{
  "num_hidden_layers": 13,
  "hidden_size": 256,
  "num_attention_heads": 8,
  "num_key_value_heads": 8,
  "head_dim": 64,
  "intermediate_size": 1024,
  "vocab_size": 8192,
  "hidden_act": "tanh_gelu",
  "norm": "layernorm",
  "norm_place": "pre",
  "norm_eps": 1e-05,
  "positions": "learned",
  "qk_norm": true,
  "attn_scale": 0.15,
  "bias": "all",
  "tie_word_embeddings": false,
  "parallel_block": false,
  "extras": ["capped logits"],
  "init": "normal",
  "init_std_qkv": 0.0188,
  "init_std_o": 0.00261,
  "init_std_up": 0.0188,
  "init_std_down": 0.00185,
  "optimizer": "muon_variant",
  "learning_rate": 0.00188,
  "lr_mult_o": 1.5,
  "beta1": 0.93,
  "lr_head": 0.00881,
  "max_grad_norm": 2.0,
  "warmup_steps": 117,
  "schedule": "wsd",
  "decay_fraction": 0.813,
  "decay_shape": "sqrt",
  "final_lr_fraction": 0.02,
  "batch_tokens": [65536, 131072],
  "max_seq_len": 2048,
  "doc_mask": true,
  "train_tokens": 690200000,
  "max_steps": 7547,
  "dataset": "wikipedia_en"
}
Each number is 128 + 32 x the weight over the matrix's rms, rounded and kept within 0 to 255. Layers, rows and columns count from 0.

# layer 7 attention output, 256x512, rms 0.118, rows 0-199, columns 64-95
[[121 155 135 128 134 142 172 150 167 150 112  98 127 141 171 123 143 169 111 179 147 135  89 120 146 161 116 129 146 108 160  93]
 [170  91 106 162 145 132 122 105 121  86 167 169  75  84 115  99 111 133 173 139  83 137 150 139 128 134 120 111 152 111 100 145]
 [126 155  64 138 195  44 142 182  80 126  53 146 134  88 139 159 162 144 122 145  54 161 110  99  92 148 150 154 130 146 148 195]
 [151  72 217 154 166 128 156 154 134 118 114 115 164 145 143 125  16 110 102 148 170 139 168 114 153 135 159 100 163 125 169 145]
 [202 129  60 102  99 172 100 166 143 159 112 145 153 153 168 110 117 140 164  99 112 104 155 114 151 185 157 130  53 101 151 140]
 [117 170 138 100  56 134 166 138 135 107 115 134 117 103  92  75 142 124 143 179 164 122 139 134 166 185 159 162  46 110  75 109]
 [131 146 154 162  57 150 132 147 149 103  80 104 142 183 102 141 118 133 149  88 117 140 139  84 163 114 132 111 164 116 162  98]
 [134 160 125 127 126 167  72 127 109 127 146 132 108 159 129 152 132 145 106  52 107 108 145 148 125 111 104 101 169  60 187 139]
 [156 130 132  96 108 179 160 109 105 107 123 219  88 112 131 136 195 134 112  71  91 111 161 112 118 115 138 105 131 112 133 177]
 [109  84 140 139 128  89 175 111  83  90 115 148 125 162 151 171 139  90 102 144  76 109 123  94 113 122 132 143  82 137 116 111]
 [127  87 120 162 202 149 113 211 144 120 112 166 139 126  67 145 129 182 145 134 105 183 129 176 126 113 168 170 161 145 136 105]
 [129  61 133 164 115 114 121 136 128 100 115 123 113 140 142 160 138  86 100 107 106 186  96 135 114 177 121 146 126  94  88 130]
 [157 141 173 157 100 143 133 145 218 112 100  76 131 151 105 162 163 118  90 131  96  78 148 123 136  98 114 151  92 109 132  98]
 [171  75  78 175 186 112 146 120 129 132 192 166 139 134 187 124 143 180 114  81 114  72 148 136 101 109 147 116  78  66 153  58]
 [ 75 116 118 136 120  63 145 139 136  62  93  83 128 132  84 129  98 152 138 165 148 138 115 142 109 117 125 127  89 109 128 126]
 [101 161  76  97  79 117 150  92 128 149 143 158 145  77 109 119 127 158 115 133 185 157 117 105 124 111 183 154 138 158 189 160]
 [135 157 149 103 106  84 124 163 141 144 124 131 133 111 146 143 127 149 116 158 124 110 152  55 119 116 116  94 136 143 149 119]
 [158 202 180  77 193  59 138 156 156 138 141 107 149 106 122 158 130 113 117 167 188 162 176 119 102 179 146  78 125 214  71 176]
 [106 122  77 189 169  92 102 199  55 153  71  84 133  74 170 150 139 114 114 127 121  94 130 115  99 109  55  98 163  86 141 129]
 [115 161 152  96 113 137 107 116 129 131 132  95 125 157 120 160 165 132 187 136  99 113  78  87 117 150 150 100 134 159 175 168]
 [117 160 159  82 198 151 150 122 146 178 201 138 144 152 142 140 131 149 113 119 160 122 105 159  79 150 149 111 120 143 196 122]
 [141  86 226 155 192 167 108 153  84  97  79 127  62 149  89 150  69  91 173 124 160 127 105 153 110 112 186 117 117 133  88 177]
 [150 196 130  89 161 115 105 176 153 125 164 161 126  97 113 105 153 154 135 137  86 153 135 132 184 163  54  94 142 138 121 214]
 [143 151 152 150 120 127 155 115 145  55 150 127 158  85 116 151 159 126 123  72  89  95 121 173  84 105  54  67 122 108 118 169]
 [118 106  32 111 107  92 120 166 124 141 110 134 129 131 141 112 135 111 149  73 148 129 107  89 167 175 143 127 123 133 102 132]
 [116 118 136 120 140 102 159 141 133 102 130 166 153 126 120 124 164 155  99 112 136  89 161 140 103 140 154 159 113 166 158 107]
 [125  89  68  71 178 123 197 119 133 179 146 111 132 157 142 143 128 140 172 112 153 112 146 137 111  87 123 122 110 148 147 163]
 [157 160 141 168 160 109 219 100 140 128  80 124 154 155  83 144 114  85 151 170 122 111 113  97 102 120 230 132 123 193  92  84]
 [155 101 154  99 104 153 183 148 148 164  93 154 127 125 101  80 109 126 132  78 124  70 106 116 163 175 151 130 114 151 106 118]
 [147  94  96 122 138 188 137 141 156 122 134 110 173 151 137 104  60 123 148  53 174 170 160 159 143 109 173 118 127 143 137 167]
 [134 102 159 106 169 177 150 143 149 126  95 169 103 125  93  80 131 101 122 129 116 113 146 148 101 182 134 120 170 130 153 137]
 [129 144  83 203 133 120 127 100 106 119 169 106  84 127  78 202  92 120 151  95 118 110 137 147  90 106 145 131 153  54 143 106]
 [ 92 149 149  89 118  81 112 147 122  97 138 112 127 186 107 129 110 106  96 101 134  82 111 167 106 182 109  89 138 133 155 153]
 [121 116 150  73 144 119 169 131 142 140 133 149 149 158 108 169 134  95 167  84 166  69 141 102 109 133 207 112  58 118  87 153]
 [135 137 110  69  94 128  71 129 159  97 112 109 122 134 100 151  84 138  85 134 108 127 132 132 174 132 156 137 191 133 128  91]
 [135 181 130 102 154 105 129 121 178 166 156 120 114 141 116 200 107 143 114 115 130 103  82 147 106 126 147 122 132 164 135 110]
 [172 149 116 117 148 197  72 128 173 130  72 104 120 139 141 123 135  96  98 118 191 183 111 120 113 169 161 114 134  99  92 142]
 [122 103 134 104 134 142 186 120 104  57 150 112 120 125 123 151 164 147 106 110 121 151 139  77 137  60 182 148 132 153  99 160]
 [137 173  74 143 148  98 148 135  91 184 206 123  77 140 123 184 153 143  78 165 128 169 154  92 167 118 132  92 142 111 176 110]
 [ 99 108 130 166 145 100 140 156 101 154 132  93 115  97 152 134 125  35 114 166 105 125 176 110 118 117 116 104 132 145 130  85]
 [194 106  72 116  96  90 136 117 140 105 162 103 152 137  97 164 164 118 104 164  73 199 106  80 136 154 220 140  52 131  86 157]
 [124 130 125 126 130 134 141  69 112 180 200 102 173 129 106  70 126 146 135 127 158 128  87  89 138 102 110 138 115 152 145 103]
 [116 144 107  88 140 126 162 132 102  93 110 139 114 113  90 122 125 121 138 129 107  88 134 124 151  88 137 123 109 141 149 116]
 [143  90 116 166 123  87 118  78 187 147 153 115 129  92 145 161 168 152 125 184 166 195 115 143 149 113 126 117 179 163  82 132]
 [ 76 153 191 179 146 116 122 111 124 145 143 124 141  62 141 122 190 145 120 143 128 124 172 141 155 101 141 196 125 159 184  86]
 [122 165 186 161  87 147  91 153  69 120 150 111 147 167 127  82 161 158 101 108  64 171 182 153 160 181  98 181 122  99 146  84]
 [138  96 142 171 106 109 158 111 157 121 147 157 150 122 117 124 112 100 115  97  53 132 119  59 163 150 127  67 128 140 174 155]
 [136  92 128  96  77 126 168 144 124 125 123 111 130 152  65 151 100  99 118 192 113 151  80 195 118 168 140 147 108  97  79 107]
 [179  73 209 144  99  78 151 153 100 149 143 152 162 131  97 128 117 159 108 173 102 167 182  92 135 115 134  75  90  96  92 134]
 [114 123 121 106  72 115 170 168 186  83 141 135 108 155 110 128 109 111 139 137 149  78 119 164 101 133  88 158 155 145 134 134]
 [130 143 166  89  61 123 133  94 157 112  98  84 116  79 138 129 118 160 122 149 149 127 105 119 134 163 147 111 125 130 118 148]
 [117  68 180 187 114  97 104  78 138 119 131 122 137 135 118 160 117 149 122 120 135 146  68 172 142 140 154 154 126 177 162 149]
 [126 179  58 126 142 118 130  99  86 121 187  89 132 163 146 119 104 148  93 136 122 118 103 136 137 107 161 112 128 125 189 100]
 [120  83 117 165 134 167 131 144 115  80 159  95 165 167 153  97 154  97 160 108 135  81 121 148  86  83  86 133  74 174 101  89]
 [108  90 219 156 143 123 149 114 167 100 104 117  94 118 165  70 136 100 160 161 113 134 119 140 125 158 120 162 128 130 169 152]
 [103 124 170 126 160 125 195 113 164 123  77  79 139 122 140 163 116 103 124  98 196  65 105  93 142 152 116  99 135 162 154  92]
 [ 81 148 145 116 147  74 111  28 141 108 167 101 146 132 134  75 111 124 144 145  89 178 150 102 175 113 117 136 132 154  90 124]
 [154 167 126 174 186 161  98 199 137 149 114  76 133  81 114 137 147 183 132 125 106 147 153 109 124 121 119 134 111 121 125  96]
 [127 146 171 122 107 130  96 156 125 139 169 110 104 129 141 146  80 140 164 148 111 126 168 204 117 174  88 149  91  91 163 214]
 [116 100 162 102 131 121 110 187  68  94 150 154 126 103 187 128 125 110 160 172 109 136 156  82  67 143  90 131 126  96 117 127]
 [146 113  90 111 134 107 138  84 120 115 137 106 149 130 155 161 138 130  94 155 135  91 124 150  96  49 146 170  84 138 111 120]
 [ 99 116  96 136 114 128 118 111 108 138 147 101 126 104 110 118 144  97 123 151 130  61 130 108  86 161 160 184 152 106  97 131]
 [121 133 149 150 107 110 124 199 124 114  81 131  97 150 156 117 108 105  94 163 151 143 142 139  50 180  50 151 139 128 105 107]
 [135  56 129 118 127 146 134 101  89 176 163 115 181 112 160 146 107 122 117 103 114 157 116 116 132  84 214 145 149 118 134 128]
 [115  59 131  93 132 161  70 125 111 144 137  96 100  64 155 131 126 107  60 157  99 118 113 117  98  73  91  92 146 134 110 130]
 [139 140 104  95 123 139 111 125  86 151 130 169 165 152  91 170 164 139 134  84 117 143 149 161  94 169  95 169 109 191  94 107]
 [ 97 111 124 126 133 153  68 199 112 110  67 173  83  84 171 116 110  86 223 116 127 126 166 105 131 120 178 113 120 129 140  99]
 [128 183 139 125 208 144 102 215  41 102 112 132 191  74  88 146 149 117 155 147  79 164 158  92  70 123 186  75  92 119 121 171]
 [158 135 122  87 163 152  87 113  90 123 156  89 197 146 106 141 104 117 116 151 179 136 113  76  84  76  99 115 120  86 142 144]
 [ 73 184 131 171 130 131 112 192  96 145 100 151 144  90 130 146 138  88 194  95 145  86 127 181  97 101 118 189  87 124  77 124]
 [146 124  48  82 134 130 186 141 122 133  86 131 106 144 143 105 152 112 102 123 150  95 211  72 185 172  91 167 187  94 104 129]
 [120 165 141 143 111 191  40 113 163 152 132 109 125 122 150  97 183 120 148 146 153  96 108 115  92 158 118 121 158 143 206 147]
 [138 196 159 134 130 151 141 181 132 141 124 136 159 107 109 162 107 101 123 156 134 146 108 152  50  16 124  81  81 148 102 155]
 [129  59 129 131 121 123 113 197 123 144  89 140 117 166 145 124 192 103 135  79  69 169 167  98 115 154 103 136 125  80  83 160]
 [180 150 105  98 143 114 131 153 164 133  69 101 164 155 181 137  96  90 161 122 149 132 160 124 147  92  42 158 121 149  80 107]
 [161 125 140 109  98  95  85 128  92  87 127  76  98 128 113 165 112 170 134 144 103 129 153 173 156 150 126 181 134 131 137 137]
 [153 165  47 103 159 120 151 116 125  95 124 190  78 144 135  89 162 120 125 151 141 102 168 112 105 116 104 111 104 103 129  74]
 [150 140 121 173 117 110 114 132 140 162 120 126  99 116 166 107 138 126 117 142 193 104 105 107 135 116  80 134 116 127  80  89]
 [131 148 143 136 146 124 126 110 178 128 128 115  96 128  73  38 175 123  73 107 160 102 121 141 145 130  64  93 187 183 119 177]
 [121 158 115 138 130 100 143  36 174 158 126 114 159  84 118 124 196 125 123 124 123 130 135 108 199 151 113 167 103 123 130 130]
 [164 156  87 143 222 133 110 193 150 143 140 192 105 153 171 112 100 132 138 133 104 118 194 114 168 129 115 145 174 177 180 166]
 [131 107 108 156 143  75  76  88 135 179 191 140 125 180 139  90 124 116 128 157 180 183 154 102 121 110 144 125 185 112 152 103]
 [144 110 111 132 151 102 109 106  86  67 176 118 168  78 165 142 128 144 128 183 139 106 178 126 133  83 148  95 153 152 173 174]
 [132 106 140 100 104 134 128 150 132 128 174 132  83 168 169 194  94  93 104 131 130 173 154 103 158 134 128 109 100 103 143 128]
 [162 106 182 146 127 114 115 113 117 116 109 143  99 108 103 118 104 132 118 135 119 126 102 130  99 151 128 154  96  96 170 182]
 [114 118 119 130 109 147 148 169  92 103 103 180 115 121  67 112 117 147 178 131 147 160  89 112 139 137 179 222  82 128 136 109]
 [105 152 117 137  60 135 132 142 112 131  94 114 103 152  99 138  90 116 158 114 152 114 113 167 182 122 120 107 135  88 152 113]
 [ 88  87 135  68 154 150  80 179 132 170 117 157 128 133 104 109  50  99 147 122  86 165  92 128  66 171 140 133 135 104  87 197]
 [139 114 116 122  96  90 130 107 101  98 140 127 126  99 104 127  98 162 130 137  99 195 143 109  99 154 152 113 150 159  59  81]
 [129 156 119 142 177  90 122 120 132 114 165 151  83  67 188 121 128 147 136 143 172 107 107 134 176  97  72 162 197 117 149 119]
 [113 117 128 143 109 130  95  99 105 132 141 111 154  57 116 141  43 116 156  96 138 160 120 116 154 112 168 116 112  77 154 166]
 [132 160  54 104 123 172  91  89 106 150 183 143 123 130  85 104 107 129 132 129  93  76 150 126  72 113 140  92 208 147 117 178]
 [ 95 190 113 150 116 166 136  87 102 167 142 136 123 121 143 101 191 143 183 152 124 142 139 162 151 141 121 204  73 144 156  74]
 [145 115  90 152 177  70 112 159 137  87 103 120  91 185 197 146 128 138 145  79  44 178 142 140 160 142 111  95 134 126 100  98]
 [162  56 165 124 184 128 125 149 184 135  72 101 120 147  63 115 147 145 130 108 115 154 121 137 149 149 175 141 107 160 123 121]
 [156 162 137 137 115 121 158 122 125 167  94 128 143 194 134 108 132 177 174  90 144  55 149 164 108 149  82 192 140 179 112  59]
 [ 97  66 111 143 118 117 131 127 141  67 120 130 129 111  89 107  80  71 198  89 141 150 128 162 126  87 147  79 119  74 110 126]
 [167  85 127 114 111 161 107 158 133 113  92 102 144 116 129 176 149 171 176 154 133 132 159 111  89 106 158 161 119  96 116 162]
 [178 116 145 143 217 115 165 201  66 156  80 167 192 172 153 135 144 110 130  97 162  90 164 157  54  85 135 177  68 132 121 115]
 [102 142  95 116 135 157 135 137 104 129 101 141 206 147 118 111 168 123 147 133 133 102 122 106 127 144 117 105 105 134 158  98]
 [109  55 157 190  93 101 200 176 119 104 110 113  95 181 103 125 141 135 151 138  51 117 135 202  84 119 109 147 133 148  99 148]
 [155 140 144  86  88  82  87 119 132 147 157  87  71 144 183 147 186 153 121 123 157 102 125  98 147 131 108 102 120 129 161  98]
 [194 110 114 123  83 106 110 204 127 140 144 115 176  67 146 164 155  62  83 109 118 169 167  65 128 117 139  88  93 138 124  87]
 [159 173  45 161 140 143 104 116 168 136  95 176  93 110 127 143 132 211 144 194 148 152 105 139 185 122 142 109 174 154 110 157]
 [157 194 161 104 136 139 129  63  21 157 149 111 173 113 156 113 132 147 153 158  78 146 139 162 154 104 126 129 116 128 177 178]
 [142 166  60 147 139 165 117 171 137 150 135  94  99  94 114  65  94 176  94 100 156 111 128 104 135  62 167 115  93 124 106 148]
 [144 101 113 121 154 190  97 124 108 219 142 152 125 115 116 143 111 145 165 131 107  98 153 150  93 136 127 175 159 143 131 102]
 [ 78 158  67 178 167 100 162 106 152 182 119 192 113 113 125 176 181 176 137  95 154 123  63 111 131 111 118 137 126 150 187 115]
 [ 92 143 167 119 112 147 131  70  82 160 162 147 103 152 133 101 144  96 116 145 111 166 121 166 187  94 142  99 136 126 188 136]
 [ 90 158  83 140 193 109 121  64 159 187 160 162 112 138 155 119 122  89 130 178 178 182 151 132 163 162 146 180 129 115 149 119]
 [153 135 163 193  77 119 176  66 131 109 160 101 144 113 103 191 131  96 116 105 146 172  95 228 166 161 160 136 133 165 110  96]
 [126  81 119 122  60 100  89 107  79 105 117 174 151  94 122 148 136 182 132 163  67 101 157  55 125  71 129 108 195 159 151 196]
 [157 167 143 113 177 118 131 116 150  97 122 123 123  85  67 147 110 181 170 151 147 164 136 151 113 133 165  58 153 109 129 144]
 [133 145  85 135 131 156  71 172 107 123 100 150 158 151 128 134 141 105 194 154  88 144 143 104 151 132 157  63  86 161 161 133]
 [100 113 178 148 138 166  93  76 210  75 148 136 128 107 139 165 144 110 176 177 156 128 125 129 102 135 169 140 125 120 160 121]
 [158 129 130 122 117 191  96 142 104 151 130 118 133 158 174 132 152 152 203 178 145 149 132 151 115 126 161 131 112 124 123 154]
 [136 139 172 172 121 134 163 166 188  91 157 119 176  74 129 102 114 161  89 174 135 148  79 134 127 139  84 116 204 142 123 103]
 [138 118  94 179 209 151 166 166 201  93 175 124 107 138 155 122 182 128 133 141 174 126 129 145 155 101 110 127 158  45 163 128]
 [170 113  65 146 168 167  42 200 150 114 188 100 104 155 185 118 101 120 128 128  56  51 123 103 108  92  93 153 167 112 140 168]
 [148 169 140 112 114 109  79 101 109 143 138 182 178 167 139 187 130 148 132 127 158 139 113 151 126 152 101 122 159 158 137 123]
 [140 110 144 165 116 155 144 176 155 117 169  39 111  91 183 148 177  95 129 133 144 136 146  84 112  97 105  41 132 141 155  76]
 [ 70 128  86 129 124 130 140 164  98 117 164 148  80  56 162  65 135 131 125 164 182  98 161  71 157 151  85  83  85  84 134  92]
 [ 98  96 162  92 153 149 172  73 111  92 148 103 183 141 108  98 143  96 138 135 141 133 102 153  90  95 140 126  78 106  98 214]
 [135 158  86 109 157 167 114 138 118 163  95 122 131 162 177  77  95 123 146  82 177  77 119  82 158 155 115 155 152 143 127 151]
 [ 86 109 139 122  96 131 189 141 113 130 134 131 101 121  92 154  93 126  88 101 100 118 101 126 114 132 128  54 119 140  87 139]
 [107 114 105 150 103 129 146  75 146 158  93 122 152 109 129 151  92 128 122 147 203 196 132 224 130  91 163 168 133 143 166 133]
 [163 150  79 165  93 123 112 129 201 105 144 151 142 124 112  97  80  84 109 135 110 128 112 108 145  87 126 188 121  91  78  89]
 [167 150 154 101  86 164 156 107 116 151 140 135 149 150 158 104 119 135 122 107 129 147 150  96 155  91 132  92 117 118 139 124]
 [ 98  86 192 193 104  86 140  26 142 140 155 127 147  80  89 106  93 113  63 104 106 119  90 139 183 114 174 173 145 108 149 122]
 [170  82 136 114  95 131 181 111  96 157 100 135 141 191 155 107 109  89 132  47 126 116  93  91 178  77  86 116 108 117 146 164]
 [ 90 130 150 119 101 122  79 152 126 100 105 108 106 164 144  96 139 155 103 121 110 114 157 169 135 211  80 126  91 104 122 128]
 [115 133  94 108  99 124 167 107 147 123 113 164  98 203  65 142 184 124 139 170 149 126 134 104 151  88 107 114 112 172 110 120]
 [ 58 107 221 156 105 142 163 144 115 125 118 142  85 110 156  89 163  81 133 113  84 106 133  98 170 109 122 133 182 113 126 150]
 [ 80 172  97 109  89 147 135  61 119 192  99 214  69 160 128 130 124  88 128  93 158 190  94 142 141 148 100 101 100 158 126  96]
 [161 150 191  78  89 113 121 142 121 131 169 140 136 113 129 114 125  91 140 128 162 177 130 153 125 128 165 150 109 102  95  91]
 [144  82  68 131 116 119  66  98  87 149  87 171 102 181 126 172 103 119 127 107 122  92 125 106  96 104 140 133 167 160  73 153]
 [163 158  89 171  88 194 165 159 160 124  81 146 116 107 169 147 130 156 128  99 126 125 136 109 102  95  26 138  76  82 118  68]
 [125 143  92 147 134 168  56 165  89 117 165  84 114 119 167 101 105 140 105 137 124 137 145 166 125 117 128 128 133 109 131 142]
 [ 93 110 149 108 165 115 150 111 138 137 154 124 163 137  77 133 125 158  95 129 183 130 154 107 153 111 167 115  77 132 136 170]
 [ 98 145 168 130 165 158 107 160 100 149  91 108 124 132 153 120 125  89 159 139 140 135 127 142  91 176 105 179  86 103  91 131]
 [170 137  72  82 190 165 123 136 121 160 136  82 122  68 134 110 123 109 129 131 127 109  75 129  76 158 145 166 154 146 110 171]
 [148 117 125 122 109 165 114 107 125 163  87 154 116 123  44  93 123 124  98 133 134 127 142 158 126 116 131 148 125 173 105 151]
 [120 116 116 104  38 111 106 106 102 136 136 123 116 148  99 140 136 126 149 117 122 132 162 115 120  51  90 112 144  65 101 142]
 [122 161 188 143  52 183 122 125  53 159  94 189  68 138 105 115 170 138 112 107 123 134  60 140  54 190  65 175 125 111 137 148]
 [163  81  81 181 117  94 129 100 111  95 141 165  58 154 119 101  60 182  98  97 110 140 139 189 141 105 118 166  96  48 137 112]
 [161  90 104  75 103 136 145 156 158 101 104 143 115 135  92  94 122 139 152 159  93 178 153 178 191 167 130 131 124 137 101 131]
 [161 111 118 122 147 132 106 151  90 136 103 134 183  84 111 142 112 130 101 113  67 178  99 135 128 123 121 150 106 123 104 132]
 [121  99 151 117 119 143 199  85 118  48  94 128  96 136 188 119  64  70 135 130 130  92 143 111 101  70 126 144 101 154 109 115]
 [132 118  91 146 136  75 133 148 199 125 161  89 137 116 125 117 175 118 102 116 162 110  79 120 100  92 114 132 163 168  63 123]
 [116  92 126 177 185 155  63 107 150 175 132 145 135 138 153 139  90 150 154 108  81 131 180 105  63 123 102 150 147  80 138 125]
 [ 91 146 158 132  79 193  97 147 125  96 178 108 149 100 181 130 125  95 137  82 113  86 132 141 136 174 117 144 114 115 145  95]
 [146 113 133 135 206 120 148 151 109  71 130 107 180 160  90 103 117 145  84 144 161 151 130 146 127 118  94 141 156 150 140 117]
 [149 136 143  81 140  54 154 176 151 145 112 107 105 101  60 202 188 180 176 231 117  86 103 167  93 126 152 160 116 134  82 113]
 [109 150 128 110 142  74 120 135 126 130 133 121 132 110 158 150  96  57 134 109 131 115  97  94 148 117 136 142  79 146 143 174]
 [160 123 158  77  97  81 133 156 135 129 136 144 106 106 124  84  95 105  69 106 112 165 128 123 141 156  94 122 127 170 125 108]
 [ 95 129 158 156 113  64 177 111 137 106 142 108 107 171 151 138 157 141 147 147  98 125 130  93 210 161  60 131  90 123 137 162]
 [127 106 121 103 100 115 105 142 144 110 101 158  65 159 133 108 109 173 126 139 105 107 151 135 152 112 112 129 160 144 103 104]
 [ 79 196  83 148 152 193 107 108 147 113 182 146 125  43 154 145  74  93  75 108 159 111 126 162 145 109 191 115  81 161 152 166]
 [112 130  96 137 129  79 165 146 134 107 145 146 132 125 150 184 155 146  79 138 148 144 135 124 101 155 114 117 118  99  70 131]
 [ 90 211 137 123  53 139 165 112 180 107 123 118 152 148 110 101 121 128 117 126 132  92 132 133 152 120 129 106 175 137 163 138]
 [137 165 163 114 108 121 142  92 122 130 103 188 102 175  96 100 140 138  97 169  96 103  90  82 114 177 157  98 164 147 145 122]
 [ 90 117 119  93 159 169 137 134 101 132 134 104 169 131  79 114 209 166 193  85 126 153 141  88 105  71 138 101 135  75 147 126]
 [ 73  88  90 103 128 123 101 141  98  86  99 101 106 136 141 110  84 129 138 125  95 106 126 106  98 102 187  67 144 118  82 118]
 [160 123  90 152 200 138 110 162 146  99 130 117 154  73 128 114  84 140  99  94 111 146 143  95 123 157 130 156 128 130 123 131]
 [ 45  70 124 114 113 118 104  75 125 113  98 200 128 183 138 164 134  94  58  88 103 133 138 174 174 110 164 110  96 111 111  86]
 [123 152 132 107 130 116 173 112 120 163 132  92 106 150 101 100 141 114 100 141 156 134  96 179 135  92 134 105 124 106  89 195]
 [146  88 129  87 160 131 102 100 178 105 211 120 110 134 136 115  90 124  70 103 140 152 145 129 118 123 162 114 153 101 149 101]
 [ 85 126 140  97 169 131 140 101  98 172 111 137 165  92 145 156  93  69 106 131 111 145  98  87 142 143 153  88 145 126 115 137]
 [ 74 166 107 146  77 116 122 145 125  75 132 102  75 142 138  94 110 176 145 130 125 133 124 128 157 142  78 156 149 121 116 178]
 [151  83 110 131 169  98 120 138 109 174  70 163 104 208 118 146  95  78 160 161  87 105 143 143 118 107 130 104 113 136 118  83]
 [125 123 154 129 178 192 200 173 183  98 141 150 133 150  83 100 115 151 164 134 136 133 106 147 165 131 166  96 138 162 110 203]
 [152 105 171 103 144  77 137 110 149 189 137 139  84 144 132 128 117 116 115 116 148 102 141 129 164 159 199  96 127 192 109 129]
 [114 111 109 124  92 104  97 106  75 146 115 113 143 140 169 146 137 123 180 142 101  90  94 163 161 162 115 144 120  81 168 143]
 [107 117 114 119 144 162 130 121 137 169 124  94  94  93 119 161 152 125 175 178 105 149 140 204 113 177 159  92 140 144  84  93]
 [124 185 119 109 155 149  79 157 165 182 180  95 131  56 128 179 157 139 116 163  84 130 116 159  88 159 145  97 165 153 136  85]
 [112 138 144 122 150 105 132 140 105  91 121 139 130  89  55  99  92 133  78  99 139 154  79 126 126 113  46 121 112 151 113 164]
 [144 125  94 165 158  75 176 120 106 116  75 115 138  98  79 175 158 194 162 151 136 135 114 154 131 101 141 137  89  28  76 165]
 [116 132 162 108 105 148  96 133 102 127 111 126 155 115 142 108 123 110 139 189 133 152 140  99  58 140 147  93 118 139 106 115]
 [114 162 129 138 134  98 205  98 151 189 166 143 141 134  91 101  93 149 134 124 160 119 133 187  71 173 161  88 144 130 127 103]
 [125 163  96 116 109 189 131  86 155 125 113 170 167 120 105 122 134  77 195  88 198  79  93 153 155 143 116 144 171 136  88 113]
 [113 100 143 144 118  93 112 145 109 104  83 143 107 179  91 160 149 126 171 132 138 148  98 146 162 124 139  98 104  87 122 114]
 [173 105 161  71 164 137 109 107 162 159 105 141 109 142  58 102  72 142 101 157 162 151 164 130 159 126 139 141 162 225 113 181]
 [107 142 135 144  84 208 145 138  62 109 138 104 100  70 137 127  98  42 141  82  50 127 146 131  90 123  94 112 125 108 109  57]
 [135  68 101 139 127 103  90  91 184 102 146  41 129 159 113 179 140  87  65 138 157 101 138 146 131 144 114 223 144 130 127 105]
 [150 115 155  86 191 145 180 188 104  75 195 136 147 110 207  77 172 184 100 160 160 112 169 155 125 145 138 112  87 137 122 158]
 [145 158 166  84 120 119 134  86 169 141 155 135  99 110 156 131 107 126  95 131 148 105 169 130 130 143 135 137 151 118 137 112]
 [129 157 129 114 145 126 168 123 112 128 130 144 150 123 134 148 141 197 184  91 134  89 163 125 134 148 127 164 102 116 153 109]
 [ 99 144 139 121  44  61 151 132 124 101  92 128  66 128 102  87 156 140 118 154 143 150 111 161 159 157 195 111 132 116 122 106]
 [167  77 126 122 217 124 153 157 133 123 131 111 119  99 167  96  63 123 152 119  83 113 121 145 144 187 213 114 135 176 130 103]
 [127  85 134 133  64 144  89 141 123 135  93 139 123 161 154 136  97 112 155  66 138 127 152 136 107 148  79 119 151 114 124 124]
 [151 163 149  99 136 116 192  98 141 182 121 128  62 178 126 124 132  95 123 121 125 133  84 157 201 135 129 118 126 102  95 132]
 [106 122  98 107  93 112 131 104 152  79 110 147 166 110 109  79 130 162 129  99 130  86  77 177 110 121  83 134 112  83 131 118]
 [133 111 112 101  77 156  77 148  91 124 125 148 130 148  99 103 196 134 201  53  89  59 137  89 180  87 147 140 164 117 140 177]
 [120 178 116 147 138  85 110 144  97 134 121 123 193 109 130 109 117 160 160 122 145 219 141 106 100 115 124 113 151 151 162 145]
 [161  62 131 129 160  81 116 132 118 106 131 166 101 180 127 159 126 136 163 104 138 130 117  77 136  78 149 235  81  56 116  79]
 [124 101 138 132 104 141 132 118 130  69 108 110  95 166 174 119 139 110  63 177  95 186 108  60 145 138 107  83 170 139 147  74]
 [112 115 147 178 113 123 151 119 118 129 156 140 139 116 174 112 135 120 141 156 125 102 146 110 131 122  95 143 136 127 106 110]
 [150 177 121 101  96 154 129 116 146 136 184 167 115 200 202 105 131 125  76 134 146 156 166 183 111 114  90 131  97 116 147  95]
 [182 149  87 134 170 155  49 166 136 102  99 110 104 125 129 135 153  92 109 165 131  64 135 145 102 154  78 129  86 156 110 147]
 [123 135 169 114 102 127 139 116 125  82 120 108 173 149 143 103 141 140  46  88 112 121 130 113 131 173 123  70 149  75 129 145]]